Part of a small language model's weights.
Size: 13 layers, 6 heads of 32, vocabulary 8192.
Training: a variant of Muon for these matrices, 144M tokens, 8759 steps.
Each number is 128 + 24 x the weight over its row's rms, rounded and kept within 0 to 255. Layers, rows and columns count from 0. Numbers have three digits each. The size before them is the row's rms in percent of the matrix's.

# v: layer 10 attention value, 192x96, rms 0.174, rows 134-159, columns 0-95
# o: layer 10 attention output (transposed), 192x96, rms 0.151, rows 134-159, columns 0-95
# q: layer 10 attention query, 192x96, rms 0.0841, rows 160-165, columns 0-95
# k: layer 10 attention key, 192x96, rms 0.0869, rows 160-165, columns 0-95
v134 070:080110124126191112124167170119158118105137125081117118104088147148126147147098148145166141096120132128112110126140128105119152131110149104142132101133146094121146162117102090133122151132056117149115132172091141140145146117161141144142175083124106129145100172125135134158126160103123109136
o134 066:162156073136138102081103106128122128103150113159143160116152139119165135102134157115114133106155126094140131127088110143095145154148146142143087125088181097099106172162114109140124149134123142111145154168123124089130129103133114128153142096067117131127150159134099158135125086150158122137
v135 064:158136120135083132109109114136128058150131127135150115128138106113142112145134126136130106156114175118083129117143109165148154079131128099106092140147122142143115123121161156136158107114140125124118097148110137118133193164101160097165086164147117120116159116113126134134099067164101154152
o135 063:115098173114087142136132107133144143129130132104108091144126154107121141142115108157145120108121125110118105112164127161093125140084118087168152142152114115103149104127145169132162097123176191158148126133163142155124151119107123165108108127152127120125123120139101063069129151129088123149
v136 063:100133155126120120077144125143142099126093141085108102140141108168146185154130151092086122143141078167131120159146105136098149144160134173100101123123138097157166122109103148079140170110109110113142159149156151152114158082113105116148131130124116141086135122128149106136145119143120112134
o136 062:113140086129118120129146113116150154097144120100105151121136152127113143116120149106105122109158139123107135131141143136149112145148155113132161099087168122118158120074105111106177137151118180148083146087109168116169151113114166130135189121124142111151137131078076123103169111110128114126
v137 065:128133102143140089098146147121160134129079163086142106106132082093195134110128118119093124126108149137094137146156130148132160144135136127099140126141118106140135139173164194141138149146153088149097093128150132114101123129112144113136114103139157127132109098142126186103128120073135112138
o137 061:109155122156114123174160103115118129129157162143159100130091144138132089128155159138137141140125099102110139083164141116125105152152122077171120099097126094110141072135090104137097128082116134152135150157138118103130128120134140157147134096148163143157133095127126074151122176118112138153
v138 073:113149171116129148077094095124149144110144142142138138134112108070114116124142128147109158142090129110142136119140136095145099180097099133151150082190095122097150133111138115138137171128145151126150104116139140091127150137118119125193103173142136145083104118132116111112153096122157118131
o138 076:090146161118121148104155152132141100089170105137115131175067121168137135136127119145114116143134092134138081130137131120161129150159131101167119156122108142130164150108154118144125108091096096175150114114109060122142148126131123104124116126122153088129158120078118105130155147158129158114
v139 064:158107135102105143175132131111088116143150114159131154118169100124142123135157112136059140082138182143125122145088112136134108148132079115119151165148161143112115124132091161130125101162144111104114117142152123164127120093136127152097103105153146129090161080113130103127157141144143139095
o139 065:162098123108144171149135120099102106164112141080145116112138084100146096087139130128162127163120130184136100150107109166134129108144114145105164143138070133157083074128122105134158143116148128117106130080119137138134136134105147143130095165153139182128136146150100131116117129115146153128
v140 075:101142123143087100128157119139136117117086083133152163129167101131150117111133119123124125162161107101118132129137171179119153112089119148154089169138132100101092166117134165129086114147078120143108116160092162091123152139109102121134134164134119116139158144122138159154142086105139101120
o140 067:136128117144186165156123147122124105158148149185146133096145103109161165156097106152115151142170119090088146147065160143107136150111114134125111126133105109120141063134108131130160134132105165102096131130136096163135117112115131116114107123117121138131116156080110123111114132089160152129
v141 070:131066132147144126125107138130147150148086145127136135123100159124083111151097119148121172108129147113192100119103176139151128134159070128129158115156119063145132159106150105126108123098147130133147093150133140125139138147143121092103101129106127141161121088135111143141102137097153126174
o141 072:120111092156114161124111116111144148148154142111104110142126146117135109179119130139176113107102098115075154129141113089160160155123137112140132147139167148123152151109135099120110095133120084150186149132113100085156101171092132123128116134105140104099134113124178137136162123147154091088
v142 076:131131140132167131098145124122091124149138113143075096145088112166076126113162088092149109148155093170159139123131178127140080120140121137129125119112135083090161144118120143133132118102121166145128155112136132118142086131117110155126152141091190129096156134121131109159116126135152094101
o142 073:157159132122123157083092124089109174133138116132117104150118118140140086124134113079104164148100157114110104177102152136125128142112159183124138135143114146115157144112102138118087096135064140148108144117089122173141133143117135117137159139155117136116123177071136142131134145125102113150
v143 074:159091127124109146120144124114160124158147115113153181084146144117123105130092140186173114117147148105150121101101120135143151117122098105121149105155076117113097156138090105135160123124130133110124123141114135125138137180157061129108095090141114138121180136110107128151111141167138093126
o143 072:151094166120138132145124106115120138101094108164110144146094105160158140139102136153173116096149102121101071097074100128156147155147136129137120159154138139112085126165141141097102126154139127147152082113161120137107128128136110160120104178135132146072126137151098160134138098126148132110
v144 062:124144091132111128118120128121118104149123171141154103122066123140148176138194146145131099157132091122099136134098139096149106127148132107157131105141149096178135135129087122114159135166129121163116115160114130127106101081135098186141145134152201132108112100135142109134123136123124127127
o144 062:127168092093137159128136111138149132150125144120164155154095155092123115091135141075129113103100132117187150131147114175107109141160115126123139144109091119090138140142132152115115166093127178162121111100119128142095104143158184090153107108097103113122139116118124123128137172133151103120
v145 070:114144075192144107141099122128146145151095131110114116127139077151133146137134140107117099121133114089087142136157112099137115082103082101188124145077130136122132112123156112155107140165140119178141123162142152110098183110151139113141115123118100119136114146148135138117095146124131168132
o145 079:143121085120117141152126124152127109129134140104139144124123135140124140119120121126124096137145097093147156172139106152126077099125116159131086112114171117119170140206105173123121126096156143133136129181147107102125112129084134112164097140101146120162101128113198130109126121113081124131
v146 065:118128164130146145111117142157149167124146094133121130132123147122108111149078151119108137159108127093130099138159127137077111168125134125169116125183132144119119143127151113113089128092079130152190119141110143121139137071114128142129090152129142139136087097118157086106168075125150128123
o146 064:103157124138119170138116146157168075117142141119149142158144137101142132149102126148122108118096122171165095143129115081165128101116151128145094106160137137128162158120125063166140129144117129122098115134106101116154116134131129092117152108104107102117152165143124133088133066159165116107
v147 071:169126146143125113136133172155139107158123139118101147125098142116116134139137134130139100111093121162124081130140144142149122110163152137132123115098141112125080108131152110115077131139120163162104131112160108117096167141198110132105165158087117142159137098094091144144139064157111151144
o147 070:151124100102102112159154129135131105082139144194101089146146149161163107139117100081141166141105153110135118123168085108129097125124124138128135154111121139128122155129140086141124124177138124135151123113143155129130115136136131152120130119117096096176091106173181116098135086136139100097
v148 067:130160128146089096115079145112156171160156142095151152102120159149100118107156139182125143130125116097136157126141109121130121077107137143110134118105132131127118141155118115105115175151154088122115165117159132094118105112101144126152127120125121169075126128144112135139060167159122104155
o148 067:122156180111148100167111104150142116090092074105122140135102124129115148125146119110137117098114113101127176145185151122162144155118125079124078103097140121118107134138137182133114150148102130113160155107122118152131143097123136167105120164143156117158125151091133128157089137140106131105
v149 070:131118110114142160140151110128118177140143129168093164120150110142139131125158102068152127147124136131139129089124113204091087129131138157126068126099141157109103131138109098115109096139130119132105139138098133143094119084125136112151136165087175114145104130129138129120115173111145164126
o149 069:119136135147108149115144195156130132128122108101097126093128110115114136143139110092130155123128122131126184116161205117142078103157123150107114113153116159126087149143127118150095136145110133096098172153166161117137092144071117134136118126129108129135141153098146082127153108099132128131
v150 069:159095138173095154119122085106136120120131140100152167117139135129159128149146129085143096125123131096173145109117116156113178146120118107177084151129135134160131096105105095171151130122141129097102151147131142153105087158172114154096148150108143125138125108104156124143104139164139103086
o150 061:143140107119131111151140163127106138144128069135118145120108121102132154142137123092150123125135161126153144135113132098147089129104126158121175146162145123100114126158139114044121167126138135129136104128124140112118127164077180141059109125140101159087127133150073139149131118119140137150
v151 070:094136146161121123120120139164108123146122115133153145127141120169136112143073137067113143071115148126117118111129100141105142134137113159151179122135144113086130116113098105126173147160172091131171146096125150121144172146137102075129113094134101122170161131141145160149141126104130127107
o151 063:143116100147113137101122111136140117116123111159115085132115117129157123132132138148140123138153093130061170144090088146122112117128158140095145129117166110149134095155127139139145124154175126083105148132096176084129093115137140116129120158126168139117113106139054136145149140177115172132
v152 069:132126174100120096177112157138141140153121131113120110108133102150116086110121101124137133184114156119148167137145137142114094167090128101130125149085140165142141099161147126103120129133162084147139112141134172140124132115090106108152161154110090109117147125099138145179082087136152144142
o152 069:094132147117088146127125126111124097119100127130125097074108159080109114164195103167134115127126133130104109151169119156158153081100104147140120131119146133107123093136119185130148106144114160140112164133133092140147138114075122127104166130138130119126137162150175142102165120118123148121
v153 068:114095151114158114146122144097099144134141091147147086117112194102135104117147097120153156135158177173109135139157104131123106098146099116115154119137103086090136136139138086103114105159131126147180127155116135102111132107170157117112131164156099136122136074123127111157107133117134157136
o153 068:142125113096087141107140135077141099111085182105135149142131101117124148115168119119136146133113158141068132125129114120133173147105140148159092097168156098089099117117132140167146117121145145090159154106097128120171142125109123110145123144097097143146131107136158122120164183159119132122
v154 075:148108132152117100140116110111139156138162126145148125110170128121187107137127120139116133153118090097096145122124109145125105155149101107192096124104116118138080051101135188150141122127155111132149128139117140142101135142148137081085113132146089080139154127123154149120133150148132150122
o154 069:107125131129105126172143129106110120129101167135139158142102126112111164170135091131144127173121084109128144130136105126126087078122133158133145109136078154131128158197150151106136165124195102140144138092122114129101132149113084145117120123118130167148094091128083152122135125104125135124
v155 071:136166148117128111164141126092149161130108106126174122123119135143146136142100083155157101134086182074133133097143143116169117127110103120116112118114112072130131120127104144116101132163138077162133148168137179126090115132123138112142161170088123107131099142119129126136075140144113135127
o155 070:103161131151114079162126099137122107137141114118093143107099104085152135141168145102150124091096101123116169149153120170103116133124118087106115124160139134094100163174128125137157125119132163118147163139138100102168115130102115123083163118105135130146163154109180139149079133128124148128
v156 070:139123152138101104116157144132113098124085125118123139118119150118107154121164151135137162107137137092161136131099120169129150145113205155159092105139124187151135110123107133106154136097093141091128111139106129088075129157088128123122114152093166103141140073158126109116126100125135113128
o156 073:090140113109148129133127138176161135168138098112088135146116139168125131167143144136162169087107153112120115107148164086112114114121121127138145128073109148109114107075132103142121141124132122137143153112107134131154149139105143141100111099191109126076128095126104126121169146130185141100
v157 063:110140115153110139153139112157137114072117157121122139171126097111138165113091176092146142127153060125142123124117143120111147136114145145134102139070156148106126161169106095149104166163129131152100143124107129168135168117097100132127154136102102120124091105139146129166093135131118164134
o157 064:125121077119161097127103160119128091120114082152133147118148140126123145119114136104079146106164104147127171110147131152148095122153163175105116156121137096150134111097122121112125128150117133111093153191171185109099113169141139093118117097114165120142120108106151119126135110115166130145
v158 060:136138152097111124117131081112123109131160101113134134136164141148126166129120148158116137110154134101124123115132138108118171123136165099104125095147089156103134114145144122091114159113132106055142119156132161092120154131098119132165056152135112109150188166137136130133100114143094109158
o158 061:106134156180122097110155096113156132117149093125102171112146089150121116151133161153145141048151119146098099145125139148130168121108156147115100113118151104151139120080132157162151137150116129131147074093163151154136130110117123158132083126146098137136130143136081114123109106130125112130
v159 072:168105080149150128143135131149129113132115145091165171119163133139166095137127120157154117136124138115104112124134133152092152145099152101125123123137150103123122176143126116103130136160095077137081127137137138120105101082149120172123163144139129140123120107109135165134097111083169064163
o159 065:158154095125143162171143147141107114084123131154148108126121121089131107135155136122129102083126113131143136115119118124092144153151121108180084152123129097094115094114105118124099195146109145104121116161156138139162133148122176135141117115107109188094175138158123110142094102107117127136
q160 039:129131125166115101078121114109152119115102155166131138115118138173121124094128118124113114127112138083123117150084106152095153155146109111106151124156100146147093085139143107154112093112121146084152085143163154121173092125126154129148137108133132147170152159094121115123153131106145194115
k160 048:096128131112140169170145162112161125134113118081125142163147134112167105178131099124166175125156112128124124106177155107148114100089132137129132139137160113124120154099110111098125153123140140157136138102085078130102150147112113157113116144123116099125103089177172125127103175136119131138
q161 057:106096089119093111091111151106067089116093151118149112150162120125164111157136140126108142114100144103103113146098168145161129143110145141096111160157115117111125095161127145159102149146141141127150118123206136113178104159120133107142151124124141133125119163152167121109131136167118134142
k161 052:078129124174112138132112118105179095109106110112132123097121155175160124105104174169129123169109135164138105133120080107114133129134125147157105129124162117120171126109099134139117127148176119157147143155121151131172123126136114120146123096087127117185168133115116107096145105120100107161
q162 129:098127138161117111117095181112099113123094145135157080142154118142131086135132145162104145140093153141128127145102110095098125125128107164117099170127147131081121127172096108133125120144144134179136137131132106135175077148094131150194136101128124144156115140142134111109110155152117121165
k162 061:114176106112121189107126101165160142163138143115115164117136109135157128135136106147113136162117145119128142129149146094111134086116104114144129111138122144138111133139148092178156111081129139153166110135081077115115160121121136060130132153103145088122109098149105134079143120117157136111
q163 118:135088135110127122154136133101145105135199131141081145123124132138085117119117156155131095147105126129138159122141130113117136110101119132107115133149174185158102166142141169112124143150116095180080128109143106141129119146118106125151142113120128160129106164135138112084103137161140074077
k163 120:090115110081145164114141107178148152180128119145075112106148161101090129123114107134137156126151128115113144091127114122148125128119156161139129146150143099122097144099117114184132090133101150159143164163106131109183104134183141128141127117121129116134108132136131101111136088103090118102
q164 038:143148119133111165142102121136121080167120112140160158157126129134088098134130102103115122162105164096130105131110123157104111159132081135061171142159121144155143095122117110152111101137156148153161094127160135135130129122131155125171112147066129131138101156136122163090145139125150137093
k164 029:142140095162159136137149132106159128059116147174100125106128126106129165160144133119077136130163111079143161115105126096129077133145165156145099103113107104138131117100121123088147145097087110129130104119132130133098150143132126142097115113113140170126107117134179141147123173143100151110
q165 055:108157171118125116128155116122156117116108144110156162121156126179136103123148121087174113101134141110120080104128158140120143172085147162145183137128116175187113134136129148140116111151137131168152096137167114098110136094137168106123130154102157129128136132099141118085135103102117139129
k165 047:135177100105168144121105121063124119100103161135131140113113135110153133153154142147148130129102109133088100122150092111131119105152117110133127136138142080130127093094143128124086129143151106104159153132089110111141133129107140104150170124150101117110127129117217177139086145134137152130